Part of a small language model's weights.
Size: 18 layers, 8 heads of 32 (1 for keys and values), MLP 896 squared ReLU, vocabulary 4231, 13.1M parameters.
Architecture: RMSNorm before each block, no biases in attention or MLP, untied embeddings.
Training: 815M tokens, 3109 steps.
Each number is 128 + 24 x the weight over its row's rms, rounded and kept within 0 to 255. Layers, rows and columns count from 0. The size above them is the row's rms in percent of the matrix's.

# layer 3 MLP up, 896x256, rms 0.136, rows 171-223, columns 64-127
size [ 93  95  96 100  98  98  95 105  97  95  98  91 105 103 101 106 101  98  96 102 110 100  95 100  97  87  92  92 100  95  96  98 101  98  91  99  97 105  92  90 105  98 106  95 106 105  95 103  99 111 108  93  89]
[[162 138 128 127 131 161 116 150 100  81 150 166 119 116 130 152 141 128 145  96 164  99 142 155 135 131 153 148 120 145 156 164 107 141 124 162 152 151 125 126 125 145 108 123 113 123 108 142  94 158  88  61 112 197 132 107  94 116 129 135 119 153 126 120]
 [126  84 120 153 127 115  90  90 104  76 159  98 161 138 113 137 142 117 162 136 107 104 134 143 126 154 140  93 123 103 190 163 132 127 142 145 122 120  91 129 107  95 110 122 131 138 132  99 140 115 129 120 152 104  81 174 131 130 116 108 105 122 158 101]
 [131 122 120 117  99 126 110 153  91 150 111  95 132 127 170 144 141 153 140 130 152 129 130 133 135 116 106 109 136 133  89  97 141 126 111 163 151  86 146 126 147 124 151 134 169 105 112 159 145  99 130 127 152 108  99 110  80 109 112 119 160 157 130 156]
 [127 147  99 138 126 124 121 140 127 150 129 168 172 103 131 115 106 116 137 136  90 125  92 103 134 128 139 109 107 151 103 168 106 146 171 142 105 137 139 105 105 137 128 152 124 123  88 168 134 155 173 145 116 128 121  98 103 111 117 171 195 112 145 121]
 [174 122 136 122 104 113  79 128 166 150 118 109 149 141 122 137 141 103 111 117 145 116 128 121 184 108 120 120  80 113 127 113 158 122 141 140 137 152 158 137  97 125 123 113  94 131 133 128 137 156 116 135 149 146 146 117 121 122 103 140  97 147 118 107]
 [129 116 137 133 186 139 104 108 191 121 134 127 146 120 160 127 138 132 146 127 122 155  48 144 122 100 112 148 129  87 132 142 104 166 144 104 160 131 174 131  90 140 138  97 131 143 150 105 165 137 155 112 136 167 126 121 125 153 107 135 120 187  44 136]
 [156 134  88 158  78 182 142 109 108 177 127 152 138 109 135 113 158 133 115 135 112 144 160 169 101 140 110 109 148 144 154 139 103 121  94 123 146 129  76 132 144 149 181 140 111 140 114 155 138 123 139 168  98 166 120 133 162 161 111 133 143 126 110 148]
 [151  87  93 112 156 126 131 134 126 139 115 124 104 132 134 113 128 118 156 180 143  95 120 142 112 118 154 126 122 121 161 111 150 131 134 156 121 142 120 143 128 139  91  86 107 112 128  77 104 139 149 135 134 150 117 114 156 151 116  84 122 138 155 163]
 [165 116 139  87 126 132 135  96 105 154 138  99 138 107 139 169 154  72 138 109 116 113 102 107 139 111 152  94 134  99 134 111 171 102 151 112 125 112 146 189 121 106 115 118 120 113 100 146 144  71 135 132 127 130 100 115 137  95  94 153 130 125 152 128]
 [166 102 172 133 127 110  80 148 121 129  85 126 127  89 128  83 134 143 132 143 135 100 166 120 117 122 130 106 144 167 145  82 130 165 137 146 105 162 107 127 126 130  95 121 171 148 101 125 138 120 114 120 131 134 174 110 171 112  76 160 139 139 147  98]
 [144  99 129 134 167 107 143 106 142 136 103 107 133 102 123 141 116 143 102 139 133 131 143  90 125 139 139 105 129 126 109 120 125  97  92 143 148 119 130 109 144 169 155 100 130 166 107  96 128 157 117 139  95 104  91 137  92 111 138 128 137 174 142 157]
 [105  90 128 129 111 136 138 108  63 110 107 112 121 117 144 126 119  84 149 128 136 150 100 152  94 113 143 138 120 124 129 105 152 155 111 108 115 102 142 102 110 122 142 113 112 121 103 103 128 150 116 161 149 113 156 141 146 131  96 103 215 133 143 108]
 [ 92  78  47 142 128 151 120  94 134 132 101 135 160 106 178 110 121 179 103 169 102 124 119 113 129 140 153 193 125 116 124 111  91 132 166 143 116 109 134 141 156 139 108 102 120 104 127  91  98 145 127  95 131  86 163 148 166 123 171 101 104 144 102 123]
 [143 145 144  89 160 168  89 113 121 114 160 140 103 109 100 129 106 150 112 133 140 107 103 133 159  94 148 113 123 155 138 119 137 114 148 134 150 126 144 111 155 124 153 148 126 140 142 128 139 149 139 106 152 104 126  90 128  95 181 123 145 129 127 147]
 [153 128 115 111 101 134 126 118 146 149 134 132 103 130  65  77 126 132  72 128 144  86  96 119 139 128 160  95 126 128  85 152 156 106 150  93 160 118 128 115 119 144 141 128 123 117 136 126 121 138 150  97 184 179 100  97 152 104  93 110 131 123 147 117]
 [ 58 108 138 137 120 145 144 119 152 142 148 121 177 147 111 104 138 182  95 104 117 152 106 159 156  60 128 117 106 140 158 151 139 128 129 130 174  82 149 153  80 111  95 146 102 131 121 110 137 108 110 166 108 108 179 116 103  93 129 110 123 104 141 110]
 [110 112  82 130 152  68 135 141 116 160 105 171 128 113 120 124 124 118 140 143 141 144 143 152 130 125 118  93 140 187 126 135 100 130 129 111 134 138 117 104 164 146 154 134  80 113 116 116 149 121 127 150 113 140 147  94 177 138 152 144 136 100 137 110]
 [121 111 113 134 150 145 130 162 120  98  94 104 120  88 146 128 131 180 116 167  71 116 164 107 113 107 127 173 127 161 153  96  64 128 103 140 138 123 107 130 141 151  96  99 114 103 145 116 139 135 132 131 120 120 146 130 155 137 124 116  81 171 109 125]
 [168 129  97 113  95 117 114  73 131 129 167 128 126 143 129 109 133 109 126 110 153 132 163 165 141 160  94 115 125 155 116 143 128 122 130 126 165 152 135 176  70 153 149 117 155 140 131  88 169 116 105 131 147 115 127 119 117 158  89 123 137  84 141  89]
 [122 156 111 169 122  99 139 152 137 157 121 179 102 136 127 114 129 139  75 111 130 144 136 120 171 118 138 138 143 141 136 161 125 133  92 154 123 187 123 151 157 139 165 106 116 135 124  87 124 118  64 133 124 102 142 163 123 110 133 111 140 128 131 113]
 [100  97 128 115 181 177 107 114 118 134 154 140 120 140 118 130 111 160 130 123 149 135 155  86 141  88 128 154 110 117 103  87 133 128 135 130 152 135 143 141 163 125 129 100 134 108 163 101 110 151 140 103 145 103 153  99 153 157 115 113 107 114 115 133]
 [123  81 130  99 146 145 121 140 154 111  98  98  94 121 105 146 126 118 144 147  95 139 122 150 161  62 147 140 142 129 139 150 137 163 139  70 123 136  83  94 139 156 117 155 102 114 148 130 163  74 137 108 116  93 109 116 143 122 141 134 102 135 127 107]
 [ 95 201 127 132 131 128 137 130 143 135 141 143  87 130 150 141 139 145 116 120 118 129 106 112 125  89 124 145 115 130  67 127 129 131 104 118 145 144 137 176 117 124 100 109 137 129 152 140 102 127 128  96 128 169 113 159 145 137 122 167 161 130 129 161]
 [136 158 116 128 131 140 102 155 127 184 116  88  97 152 144 115 139 131 144 131 143 109 139 101 121 129 141 127  71 128 107 165 151 177 119 123 149 143 119 170 103 149 111 128 121 110 110 122 131 126 111 125 147 108 116 105 113 127 122 142 160 141 163 137]
 [164 104 109 146 135 127 192 115 141 121 171 179 106 139  92  92 128 162 154 122 121 127 135 100 156 173 131 116 108  97 148 165 165 165 141  87 133 109 152 127 113 104 122 122 111 141 113  94 156  81  97 127 132 128 131 131 145  85 121 121 131 119 111 139]
 [129  98 116 163  99 131 123 124 140 125  97 116 118 116 130 108 159 118 141  98 139 135 113 148 120  90 135 153 143 129 164  72 134 136 140 186 140 153 123 149 122 110  89  98 126 113 117 113 142 148 157  96 153 124 147 115 116 133 140 117 111 163 141 130]
 [114  87 123 112 107 138 154 103 148 114 163 110 129  74 129 107 124 138 139 109 137 115 138 158 107 112 130 163 159 126 109 115 158 150 142 109 112 147 138  99 155 108  85 123 113  97 125 121 100 114 121 125 109 152  93 113 139 110  69 120 166 134 136 121]
 [148 132 146 125 152 108 139 150 115 147 164 122 133 146 100 109 146 131 104 127 133 120 117 125 124 118 139 146 187 141 164 129 130  84 109 154 128 109 127 101 109 123 113 106 133 167 160 114 145 135 114 163 145 152 150 132 105 116 136 106 145 134 140 187]
 [128  75 112 163 129 172 160 108 173 182 103 142 121 135 119 137 131 142 145 140  93 137  96 132 153 130 116 100 174 145 103 177 129 125 114 154 143 146 110 145 133  98 132  99 122 126 161 137 109 133 162  81 146 145  76 128 126 164 107 152 144 133 123 145]
 [166 101 109 157 123 128 104 137 112 147 126 149 151 132 105 103 128  99 101 129 139 148 104 139 120 105 127 160 158 145 179 146 122 157 116  54 152 107 134 136 141 139 141  96 117  99 147 144 152 167 146 167 136 114 116 133 112 131 138 132 131 123 126 145]
 [187 123 166 143 114 141 108 104 125  97 142 140 138  84 133 147 110 108 144 140 108 116 110 133 145 152 144 104 121 139 116 212 135 117 150 122 100 118 132 123 138 129 159 167 121 159 125 111 141  95 128 117 102  57 125  87 158 104 144 146 167 142 132 115]
 [ 98 120 133 121 116 125 129 119 135 107 125  80 153 123 214 149 142 149 119 126 150 131 142 150 144 177 118 130 102 125 138 125 119 125 126 112 138 110 137 131 139 112 128 119 123 116 111 148 111 149 123 146 104  72 120 135 156 172 117 158 138 121 143 108]
 [101 128 142  91 111 127 130 117 120 146 116 111 157 131  97 112 137 130  95  86 135 134 130 123 137 102 183 109  92 123 132 130 141 160 147 113 153 126 170 114 101 183 117 145 143 128  91 140 128 130 135 132 122 124 107 164 101 124 125 103 124 153 131 141]
 [126 114 152 157 150 161 147 139 119 155 135 174 111 116 138 143 138 106 154  74  93 125 133  95 172 161 126 107 164 134  94  95 117 136 146 134 142 131 173 146  96 177 107 139 126 127 108 149 103 135 183 125 106 156 108 139 112 112 142 142 116 134 132 109]
 [129 108 116  98 123 129 129 137 117 147 119 100 126 130 105 107 120 159 124 179 123 142 182  83 154 149  71 137 119  93 132 133 133 138 132 106 142 113 115  88 133 178 171  76 158  87 145 116 100 122 130 106 112 146 134 106  97 112 130 131 128 162  92 114]
 [122 125 141 119 139 161  91 121 152 158 118 122  87 115  75 136 129  91 106 152 101 132 140 150 121 125  99 131 117  89  87 145 115 108 147 118 119 118 134 118 130 163 161 129 135 143 120 152 100  97 170 111 128 157 154  76  98 164 104 141  88 147 100 133]
 [107 138 101 140 137 150  90 103 152 176 106 120 158 100  89  79 177 121 127 114 151 144 117 114 127 133  95 144 119 108 120 170 154 168 129  95 124 128 139 129 172 130  99  80 137 137 111  92 105 122  84 131 143 134  96 139 173 118 163 127 181 100 127 172]
 [105 105 147  98  98 115 115 136  89  83 110 157 130  72 131 124 147 155 138 183 137 104 151 172 149 129 120 163  88 114 131 107 140 154 128 123 154 104 117 123 143 110 127 117 108 105 121 182 107 150 135 103 117 127 128 149 149 129 114 126 118 133 112 120]
 [137 144 142 155 125 148  95 108  79 142 189 141 110 150 135 174 113 108 177 125 116 130  80 123 148 125 172 118 127  99  98  98 149 116 116 138  97 117 124 179 125 193 159 135  98 129  93  94 154 106 115  89 136 106 111  96 128 129 127 119 110 109  88  82]
 [148 112 162 132 110 157 157 140 100 129 123 106 124 119 199 155 118 150 126 150 120 119 117 139 113 129 174 117 151 131 223 105 100 160 102 118 121 114  84 144 132 130 131 134  50 122  97 130 104  94 136 116 134  89 112 130 120  82 116 146 153 121 145  83]
 [112 127 126 120  89 142 126 134 117 153 113 129 114 112 145 128 139 146 109 157 138 154 113  95 114  89 154 116 162 131 157 101 106 114 127 140 149 113 110 145 141 157 155 115 131  76 134 124 140  86 117 146 122  95 118 161 111 106 113 147 124 100  95 127]
 [111 180 106 115 119 169 114 104 122 118 117 140 132 144 101 131 108 137 132 142 164 133 155 107 110 139 146  87 123 144 102 143 115 108 116 133 150 132 107 139 145 159 103  82 142 122 107 144  75  82 108 175 129 133 117 168 129 128 111 109 112 141 136 140]
 [129 129 132 138 161 119 136 101 148  91 138 147  85 124 122 115 139 148 159 118 109 150 124 122  97 100 113  47 124 128 112 120 115 167 116 116  82 123 106 123 122 135 155 147 146 148 189  88 128 110 166 102 158 121  81 128  93  91 101 139 114 160  62  98]
 [ 99 138 101 119 111 133 108 147 155 121  92 156 140 148 136 129 151 138 177 119 178 140 126 139 121 139 157 114 120 144  92 152 143 111 159 123 178 114 116 109 155 121 118 155 125  94 126 141  98 138 145 131 121 113 121 112 139 147 162 149 116 119  86  99]
 [152 120 158 133 123 159 178  80 102 123 119 172 103 165 130  94  97 109 147 133 159 105 129 142 133 149 171  65 118 136 137 129 123 127 135  93 119 114  99 159 120 167 117 108 154 147 133 155 148 147 136 145 104 133 130 142  93 144 131 111 134 142  96 125]
 [127 161 106  93 111 153  82  94  99 148 142 152 130 135 126 124 119 126 112 102 121 108 170 130 129 164  83 149 161 126 147 155 182 128  91 111 112 125  78 159 154 143  98 122 144 161 102 139 119 141 150 118 115 131 165 136 145 106 149 139 147 105 145 131]
 [115 141 109 137 170 126 100 126 130 118 123 166 151  51 147 136 131 184 156 127 128 147 153 136 128 131 121  97  98 121 161 158 122 128  89  68 146 106 132  70 137 135 120 124  97 172 155 119 114 132 140 149 121 115 156 134 149 151  98 106 148 129 116 137]
 [109 145 126 131 126 156 113 109 136 132 106 141 118 164 163 117 133  82 187 151 130 100 148 115  88 152 143 175 138 182 177 152 113 126 116 100 127 117  86 135 182 137 117 119  86 161 180 147  84 157 142 155 127 108 148 149 159 144 101 164 122 108 120  94]
 [155 131 117 166 179 136 137 181 100 100 103 145 150 137 136 114 117 127 181 135 139 120 109 129 136 150 127 147 128 146 158 115  83 122 159  95 121 125 116 148 109 131 181 124 175 145 136 164 110 162 151 133 123 140  99 117 142 158 119 142 179 137 102 146]
 [205 153  84 132 119 170 119  77 137 121  85 131 139 144 114 181 167 129 137 102 156 125 108 138 127 167 177 160 172 174 131 137 113 153  94 125 116 114 103 171 143 140 115 122 114 156  88  88 147 106 114 112 112 146 122 114 135 148 123  85 163  88 148 163]
 [ 87 141 152  99 171 118 123  87 114 149 139 137 124 124 115 153 127 143 121 113 128 136 132 123 169 168 140 133  96 179 130 102 112 131 151 106 146 133 102 106 117 139 156 121 157 120 103 109 105 108 127 172 130  79 141  62 138 140 137 150 138 124 110  93]
 [151 125 135 143 123 121 119 132 134 113 151 129 107  71 107 120  93 114 111 134 135 174 141 141 146 128 102  74 145 134 117 114 136 113 119 126 146 183 128  84 130  74 116 146 149 137  90 141 137 117 113 161 145 131 134 132 105  97 103 121 142 112  93 139]
 [128 138 102 155 135 133 148 114 114 165  94 148 135 138 123 177 112 166 100 154 123 109 108 156 130 113 115 116 159 109 123 147 132 134 124 138 133 120 139  88 185 128 129 174 132 121 145 137  90 119 138 148 127  74 135 134 131 147 126  98 111 140 151 165]]
# layer 3 MLP down (transposed), 896x256, rms 0.133, rows 171-222, columns 64-127
size [101  99 102 106 107  94  96 103 103  98 110 100  92 105 101  99 106  83  98 107 103 104  99 103  94  82  95 104 100  98 100  96 100  99 100 100 103  98  95  99 106 110 110 102 101 104 102 101 100 107 107 100]
[[146 151 131 115 106 110 193 141 118 175 128 126 123 161 115 183 157  99 126 100 158 136 130 142 152 159 121 112 106 125 129  99 137 126 148 150 142 116 112 126 107  92 141 112 116 147 178 117 120 105 150 173 156 119 153 160 139 142 144 100 144 116 127 169]
 [128 127 121 136 136 152 145 158 163 139 132 129 140 153 110 159 114 111  87 105 123  95 101 126 133 128 138  93 157  72 130 106 143 120 138 130 220 143 113 152 130 115 164 118 138 121 128 133 110 136 158 129 100 144 151 144 111 132 127  88 172  86 131  97]
 [207 124  97 139 137 111 141 154 144  86 135 188 125 144 110 119 148 155 130 146 114  97 130 127 146  96 114 151 133  95 139 114 145 162 132 134 130 141 115 132 130 129 112 125 124 170 145 104 151 126 142 122 125 126 101 123 124 124 141 165 154 123 165 154]
 [152  89 171 127 159 185 130 117 119 120 126 150 119 110 165 150 133 125  88 121 156 109 170 137 131 139 137 109 136 142 158  97 143  95 101 103 156 123 130 151 124 114 118 140 140 154  77 165 121 108 159 134 139 153 163 151 101 173 141 170 146  90 141 141]
 [152 157 124 100 123 131 109 151 103 111 124 109 135 137 128  96 113 143 120 120 117 134 128  68 146 126 121  72 124 122 139 108 147 115 148 122 135 156  64  99 126 157 159  58 109 101 122 136 157 132 137 130 161  75 102 137 144 156 137 177 112  98 138 163]
 [115 162 146 128 121 104 160 160 120 123 119 132 149 107 167 112 102 122 117  95  64 100 133 151 147 142  78 138 159 113 157 167 123 101 145 120 123 158 169 122 144 110 134 147 132 109 128 152 162 142 131 101 144 143 120 107 103 115 153 125 105 144 133 170]
 [141  92 122 154 160  80 139 117 167 121 121 142 169 123 136  79  70 127 129  95 124 106 152  79  88 149 107 128 143 143 102  75  99 100 135 102 120 136 123 150 111 122  82 118 144 121 139  87 125 102 123 134 155  88 148 104  81 160 147 100  71 136 122 118]
 [127 107 117  93 117 122 186 178 138 133  79 156 111 136 137 144 133 153 142 154 151 129 148  90 113  71 110 131 108  99 138 122 125  97 118 134 156 157 116 132 142 103 112 136 134 155 140 159  98 168 125 133 146  84 150 151 188 106 116 110 138 132 113 128]
 [127  83 134 109 143 127 179 107 111 128 136 123 128 130  99 150 142 130 139 132 138 114  93 179 187  92 156 153 140 117 153  51 174 126 119 129 126 112 146 155 108 149 117 147 110 133 149  81 155 173  90  95 125 156 122 105  39 162 105 155 123 145 113 136]
 [ 87 147 141 116 105 126 154 111 119 138 115 120 117 129 140 169 120 152 138 106  93 116 173 119 141 140 162 105 165 175  97  98 162 123  77 107 123  96  90 172 120 111 125 151 123  83 120 146 106 125 127 152  96 170 152 119 117 129 110 138 145 139 152 124]
 [141  88 106  99 172 128 142 118 161 122 104  89 166 110  93 143 115 136 156 145 156 184  79 132 191 146 172 160 111 159 149 112 120  97 146 104 129  87 115 126 144 109  99 167 119 156 116 116 156 182 134 115  99  86 116  83 149 108 143 128 106 133 133 183]
 [126 114 112 113 175 128 114 128 172 122 123 135 135 143 160 153 119 132 120 115 120 136 124  98 105 113 102 141 130 132 114 172  97 159  96 165 114 178 116 126 104 129 134 110  98 152 160 164 121 101 152 157 139 198 159 125 138 134  59 137 129 129 189 105]
 [103 139 137  78 105 106  66  95 158 107 124 135 108 144  85 174 138 129 142 123 128 126 182 117 125 112  79  86 140 125 147 126 122 136 138 165 103 166 117 155 130 138 144 112 120 135  97 129 121 108  87 155 128 128 155 165 140 132 109  94 133  86 135 150]
 [147 144 135 110  97 103 113  97 122  87 161 119 143 184  84 101 149 150 121 133 145 141 132 121  49 108  97 104 128 127 178 119 123 102 131 126 159 149 122 122  90 117 161 118 158 111 120 116 122 136 146 107 130 126 124 160 114 134 122 127 118 110 142 150]
 [138 104 119  85  92 133 146 123 125 134 112 132 106  92 142 160 100 177 158 129 139 133 101 152 112 154  77 113 156 153 106 113  75 147 153 136 137  80 110 137 153 136  86 161 161 164 113 158  98 120 120 143 157 125 137 151 134 126  97 133 127 118  86 119]
 [142 138 160 167  91 139 158 123 108 170 149 123 143  98 101 123 136 105 107 110 138 123 104 149 151 144 132 145 133 122  97 136 111 107 150 134  85 149 149 129 112  98 144 159 161 143 133 143 129 167 128 141 105 130  84 127 155 123 137 129 108 132 115 130]
 [ 82 110 148 132 123 138 146 103 115 113  98 112 138 122 162 139  89  92  97 138  95 145 117 153 177 150 174 119 149 136  94 113 176 138 151 124  91 135 142 116 145 150 141 143 136 147 111 146 127 124 186 164 137 155 104 138 139 106 117 123 106 108 134 101]
 [121 137 143 210 117 103 153 102 154 129 144 155 125 133  85 119 130 129 109 115 142 148 201 124 170 104 143 125 125 147 154 151 157  87 100 100 140 111 139 132 109 134 157 126 111 148 104 102 121 180 163 137 125  91 123 148 150 146 120 102  91 119 137  95]
 [103 149 157 117 130 123 142 133 115 107 142 142 138 126 155 132 141 123 109 182 102 103 114 141 176 140 106 105 144 128 103 121 141 144 120 141 110  94 103 117 204 100 107 125 133 101 180 159 123 149 116 156 132 156 104  95 144  68 130 150 149 113 102 123]
 [129 141 167 102 128 120 119 148  91 128 187  92 130 153 146 118 127 110 136 129 174 114 119 168 142 161 146 181 114 143 165 157 154 155 138 141 105  93 113 118 122 159 138 116 105 116 107 115 129  86 137  89  99 136 161 118  99 120  95 143 136 146 139 107]
 [125 163 154  83 105 117 136 142 133 108 115  95 159 119 113 118  92 109 124 117 109  89 154 171 149 148 119 126 101 147 101 133  92 162 122 101 157 106 111 124 134 111 138 111 128 149 106 132  93 145 135 151 178 120  78 129 116  76  98 160 121 162 143  99]
 [143 126 155  94 102  76 138 144  97 127 138 126 144 124 134  91 151 145 115 125 165 135  68 135 127  94  89 110  95 125 112 132 138 113  96 153 109 122 131 132 153 106 143 103  92 115 149 161 101 152 143 154 102 143 151 158 147 158 185 131 126 141 113 119]
 [103 146 142 100 128 138 148 129 121 116 125 162 103 144 128  70 121 124 147 128 151 144  98  90 150 116 172 119 125  83 114 124 110 161 157 143 112 152 131 129 121  83 119 105 116 115 107 112 134 146 111 166  72 136 145 126  73 168 150 126 119 144  81 136]
 [104 171 128 138 172 129 154 130 131 175 162 121 121 135 183 148 177 125 130 126 174 127 125  97 147  95 128 139 125 108 161 132 123 171 131 142 124 141 126 112 131 125 133  89 127 184 132 126  96 113 159 119 125 125 117 136 162 109 107 111 104 114 165 140]
 [103 161 117  98 104 157 105 132 114 158 105  84 145 144 160 157 157  99 156 108 145 132 108 122 123 128 132  85 198 174 119 153 112  95  85 126  62 165 134 140 155 145 133 128  84  99 168  59 104  99 139 150 170 113 156 158 151 133 127 133 151 148 163 112]
 [138 151 129 138 124 118 119 113 154  84 124 172 106 147 118 152 105  97 124 100 124 156 193 137 133 125  83  94 137 124 126 153 115 132 128 104 136 118 136 173 146 101 127 128 115 105 153 145 137 173 131 155 164 107 175 120 125 156  97 150 132 135 101 106]
 [158 164 149 154 163 102 171 171 107 144 104 124 147 147 109 135 125 146 136 146 113 106 119  84 139 130 148 104 114 136 147 148 125  85 133 163 162 160 131 122 124 144 165 109 120 107 116 159 165 150 164  90 146 149 156 125  92 141 175 124 113 149 118 119]
 [ 95  82 148 168 113  93 128 140 124 150 135 117 142 119 171 137 114 100 121 146 113 149 116 120 146 119 167 122 147 123 112 111 119 144 114 137 141  96 120 117 156 129 121 147 103  98 110 125 148  99 102 105 178 120 142 134  96 132  95 170 105 138 161 109]
 [ 96 133 114 141 148 116 118 148 115 120 177 126 129 112  98 113 132  85 128 120 131  93 101 103  54 190 144 126 106 135 168 141 116 120 162 166  78  89 126  96 171 148 159 131 131 152 123 125 126  95 118 159 121 157 127 112 109 134  92 164 155 143 140 158]
 [ 99 147 122 178 158 113 125 101 125 182 167 112  89 148 128 127 171 152 164 140 123 156 149 172 119 155 135 164 100 119 142 125 117 153 145 168 128 112 133 115  99 108 156 113  79 158 161  79 160 170 137 118 145 184 165 106 185 100 118 148 105 145  75 100]
 [ 98 152 155 118 169 104 103 169 162 181 121 125 116 124 122  99 134 174 147 115 123 166  98 133 158 109 159 139 109 154  93  96 131 168 107 103 106 124  96 150  95 145 134 140 132  62 136 110 107 130 158  85 147 127 120 167 120 125  75 148 115 103  98  64]
 [145 105 134 159 130 164 160  98 128 143 114 136 126 151 124 127 130 157 135 149 147  77 138 104 104 186 134 108 117 101 106 143 134  92 154 141 105 148 126 123 126 152 113 131 104 128 100 119 132 133 121 124  93 123 142 137 128 147 129 144  99 136 121 143]
 [131 133 126 129 123 109 143 111 129 152 133 128 131 121 138  78 140 117 145 122 100 132 115 141 111 136  76 141 148 128 173 114  82 114 117 146 171 151 124 132 147 100 131 159 117 143  75 124 112 117 109 122 125 121 110 139 139 113  98 117 141 174 161 143]
 [137 132 110  92 119 178 123  91 150 110  78 107 154 158 138 158 117 126 161 103 123 108  86 110 105 137 132 115 145 113 159 171 163 189 129 108 144 107 122 110 181 123 122 123 121 156 107  74 157 157 143 142 146 117 140  98 142 115 141 110 133 111 127  72]
 [101 139 152 158 132 122 122 147 104 125 135 105  86 128 131 117  83 147  83 119 120 129 123  97 190 120 117 114 134 147 114 123 131 161 161  85 130 110  96 125 145 164 130 135 141 139 104 119  98 166 146 140 156 162 102 132 114 142 120 112 128 157  87 107]
 [ 97 123 134 102 123 130 132 117 152 142 118 115 119 114 144 141 115 128 101 169 101 155 162 100 153 172 137 114 145 114 117 145 145 140 134 141  95 156 108 121 120 113 171 121 144  83  94 108 130 130 115 190  93  90 102 154 103 130 139 121 159 112 128 156]
 [131 143 130 132 125 136 118 106  83 134 145 153 118 134 130 139 118 162 115 155 110 154 135 184 119 169 147 124 128 128 159 114  94 124 106 147 114 105 159 126 139 133 150 161 127  98 128 133 174 113 127 121 114 153 102 121 106 139 134 194 119 121 111 100]
 [113 121 130 131 102 130 154 100 149 147 145 122  67 238 135 133 134 113 125 106 131 126 175 127 128 119 111 121 139 116 138 117 102 138 107 170  96 142 172 115 128 101 150 143 136 157 120 123 103 124 112 121 146 113 154  84 138 127 164 114 133  91 117 114]
 [137 169 156 146 138 105  97 101 153 124 156 154 164 154 130 128 153 103 176 128  82 135 114 147 169 107 127 117 107 175 165 136  87 146 119 155 107  92 166 153 135 116 164 161 111 158 127 139 123 116 115 136  87 137 155 162 144 133 157 160 124 122 111 100]
 [116 124 162 115 123 120 112 118 165 107 155 105 109 147 124 135 177 104 114 133 116 103 125 126 143 106 121  74 138 137 127 143  96 134 108 134 179  88 103 107  97 158 149 161 133  94 147 126 135 120 128 179 117 147 151 106 106 131 116 118 124 165 132 155]
 [ 92 109 122 127 138 140  94 129 105 124 146  71 124  71 122 104 149 116 161 130 117 135  98 125 129 141 144 135 143 114  98 157 137 155 140 133 127 122 102 145 106 151 157 121 114 117 151 175 123 124  96 130  71 152 110 126 161 125  77 134 177 125 111 130]
 [157 164 107 117 139 116 129  75 135 149 114 163 179 158 149 141 138  97  99 128 126 132 103 119 183 137 138 125 118 139 101 149 168  95 124 115 116 132 112 149 102 174 134 153 111 124 111 163 161 146  98 119 143 129 150 106 113 145 118 108 147 167 163 117]
 [182 130 152 114 108 122 149 118 109 142 124 134 130 153 142 128  88 139 111 157 132 137 117 128 134 154 128 149 130 127 130 107 122 142 146 139 135 122 165 119 121 162 145 103 171 118 151 164 133 135 109 126 163 135 167 143 135 120 156 144  91 140  99 112]
 [120 133 139  82  61 127 139 117 137 127 122 131 144 153 134 114 115 116  69 103 104 131 133 133 132 142 101  96 154 129 142 110 148  99 163 150 138 116 127 128 181 124 108 167 160 169 136 102 159 123  99 146 100 108 147 151 136 147 100 130 149 108 138 186]
 [115  68 147  95  94 130 143 116 123 129 142 126 132 133 105  85 131 148 127  82 142 129  75 133 131 145 158 150 159 126 122 147  75 115 124 120 115 150 131 141  98 112 134 154 134 150 145 114 147 116 118 107 125  91 192 127 116 142 158 108 147 115 145  67]
 [122 134 118  86 121  96 138 160 135 136 112 132 125 139 117 129 137 117 159 130 110 113 106 134 117 194 139 144 122 125 167 113 110 118 138 173 126 175 143 125 154 127 146 106 128 110 139 122 156 107 143 131 115 132 111 144 132 161 143 136 178 138 182  98]
 [140 125 105 127 115 171 140 158 112 144 112 120 115 112 112 153 125 100 112 103 162  75 116 113 158 117 163 166 143 162 145 143 131  98 149 174 136 115 147 118 101 139 124 142 131 138 126 124 192 144 134  91 112 151 125 138 146 162 168 125 128  96 123 111]
 [152 104 119 123 111 147 182 133  82 119 102 114 148 104 133 142 147 176 166 136 112 114 145 122  86 100 128 111 115 153 129 102 157 145 110 121 143 145 117 143 136 115 137 134 115 124 123 123 145 122 146 101 180 143 105 173 109 141 142 129 138 151 112 117]
 [144 129 139 158 121 161 137 103 135 172 124 132 101 165 129 165 148 126 146 150 135 114  96  91 115 154 154 100 117  90 121 128 163 109 126 184 156 162 116 130 154 150 153  99 134 139 128 150  81 122 133 103 132 139 111 101 116 153 109  96 126 124 167 111]
 [145 152 120 200  99  87 129  79 139 155 148 108 137 139 139  94  83 110 111 130 103 150 148 145  88  95 146 139 144 157  92 121 137 134 159 131 119 123 162 153 170 173 160 127 187 144 124 125 138  69 145 121 123 130  80 103 137 142 123 145  77 138 114 161]
 [107 123 155 165 167 161 141 139 132 139 152 114 136 161 135 148 200 129  90 157 138  98 155 156 176 150 133 127 102 124 142 158 160 135 134 132 115 127  83 161 158 114 135 145 130 129 156 115 141  87 137 129 137 101 119 128 114 109 131 149 163 131 153 146]
 [122 131 118 127 163 100 133 147 102 109 125 119 114 157 125 130 133 140 130 137 127 135 131  99  88  79  88 142 132  85 121 127 141  92  75 118 122 145 144 101 134 100 134 149 116 129 116 101 146 107 125 116 131 139 123 130 189 108 128  97 120 128 119 110]]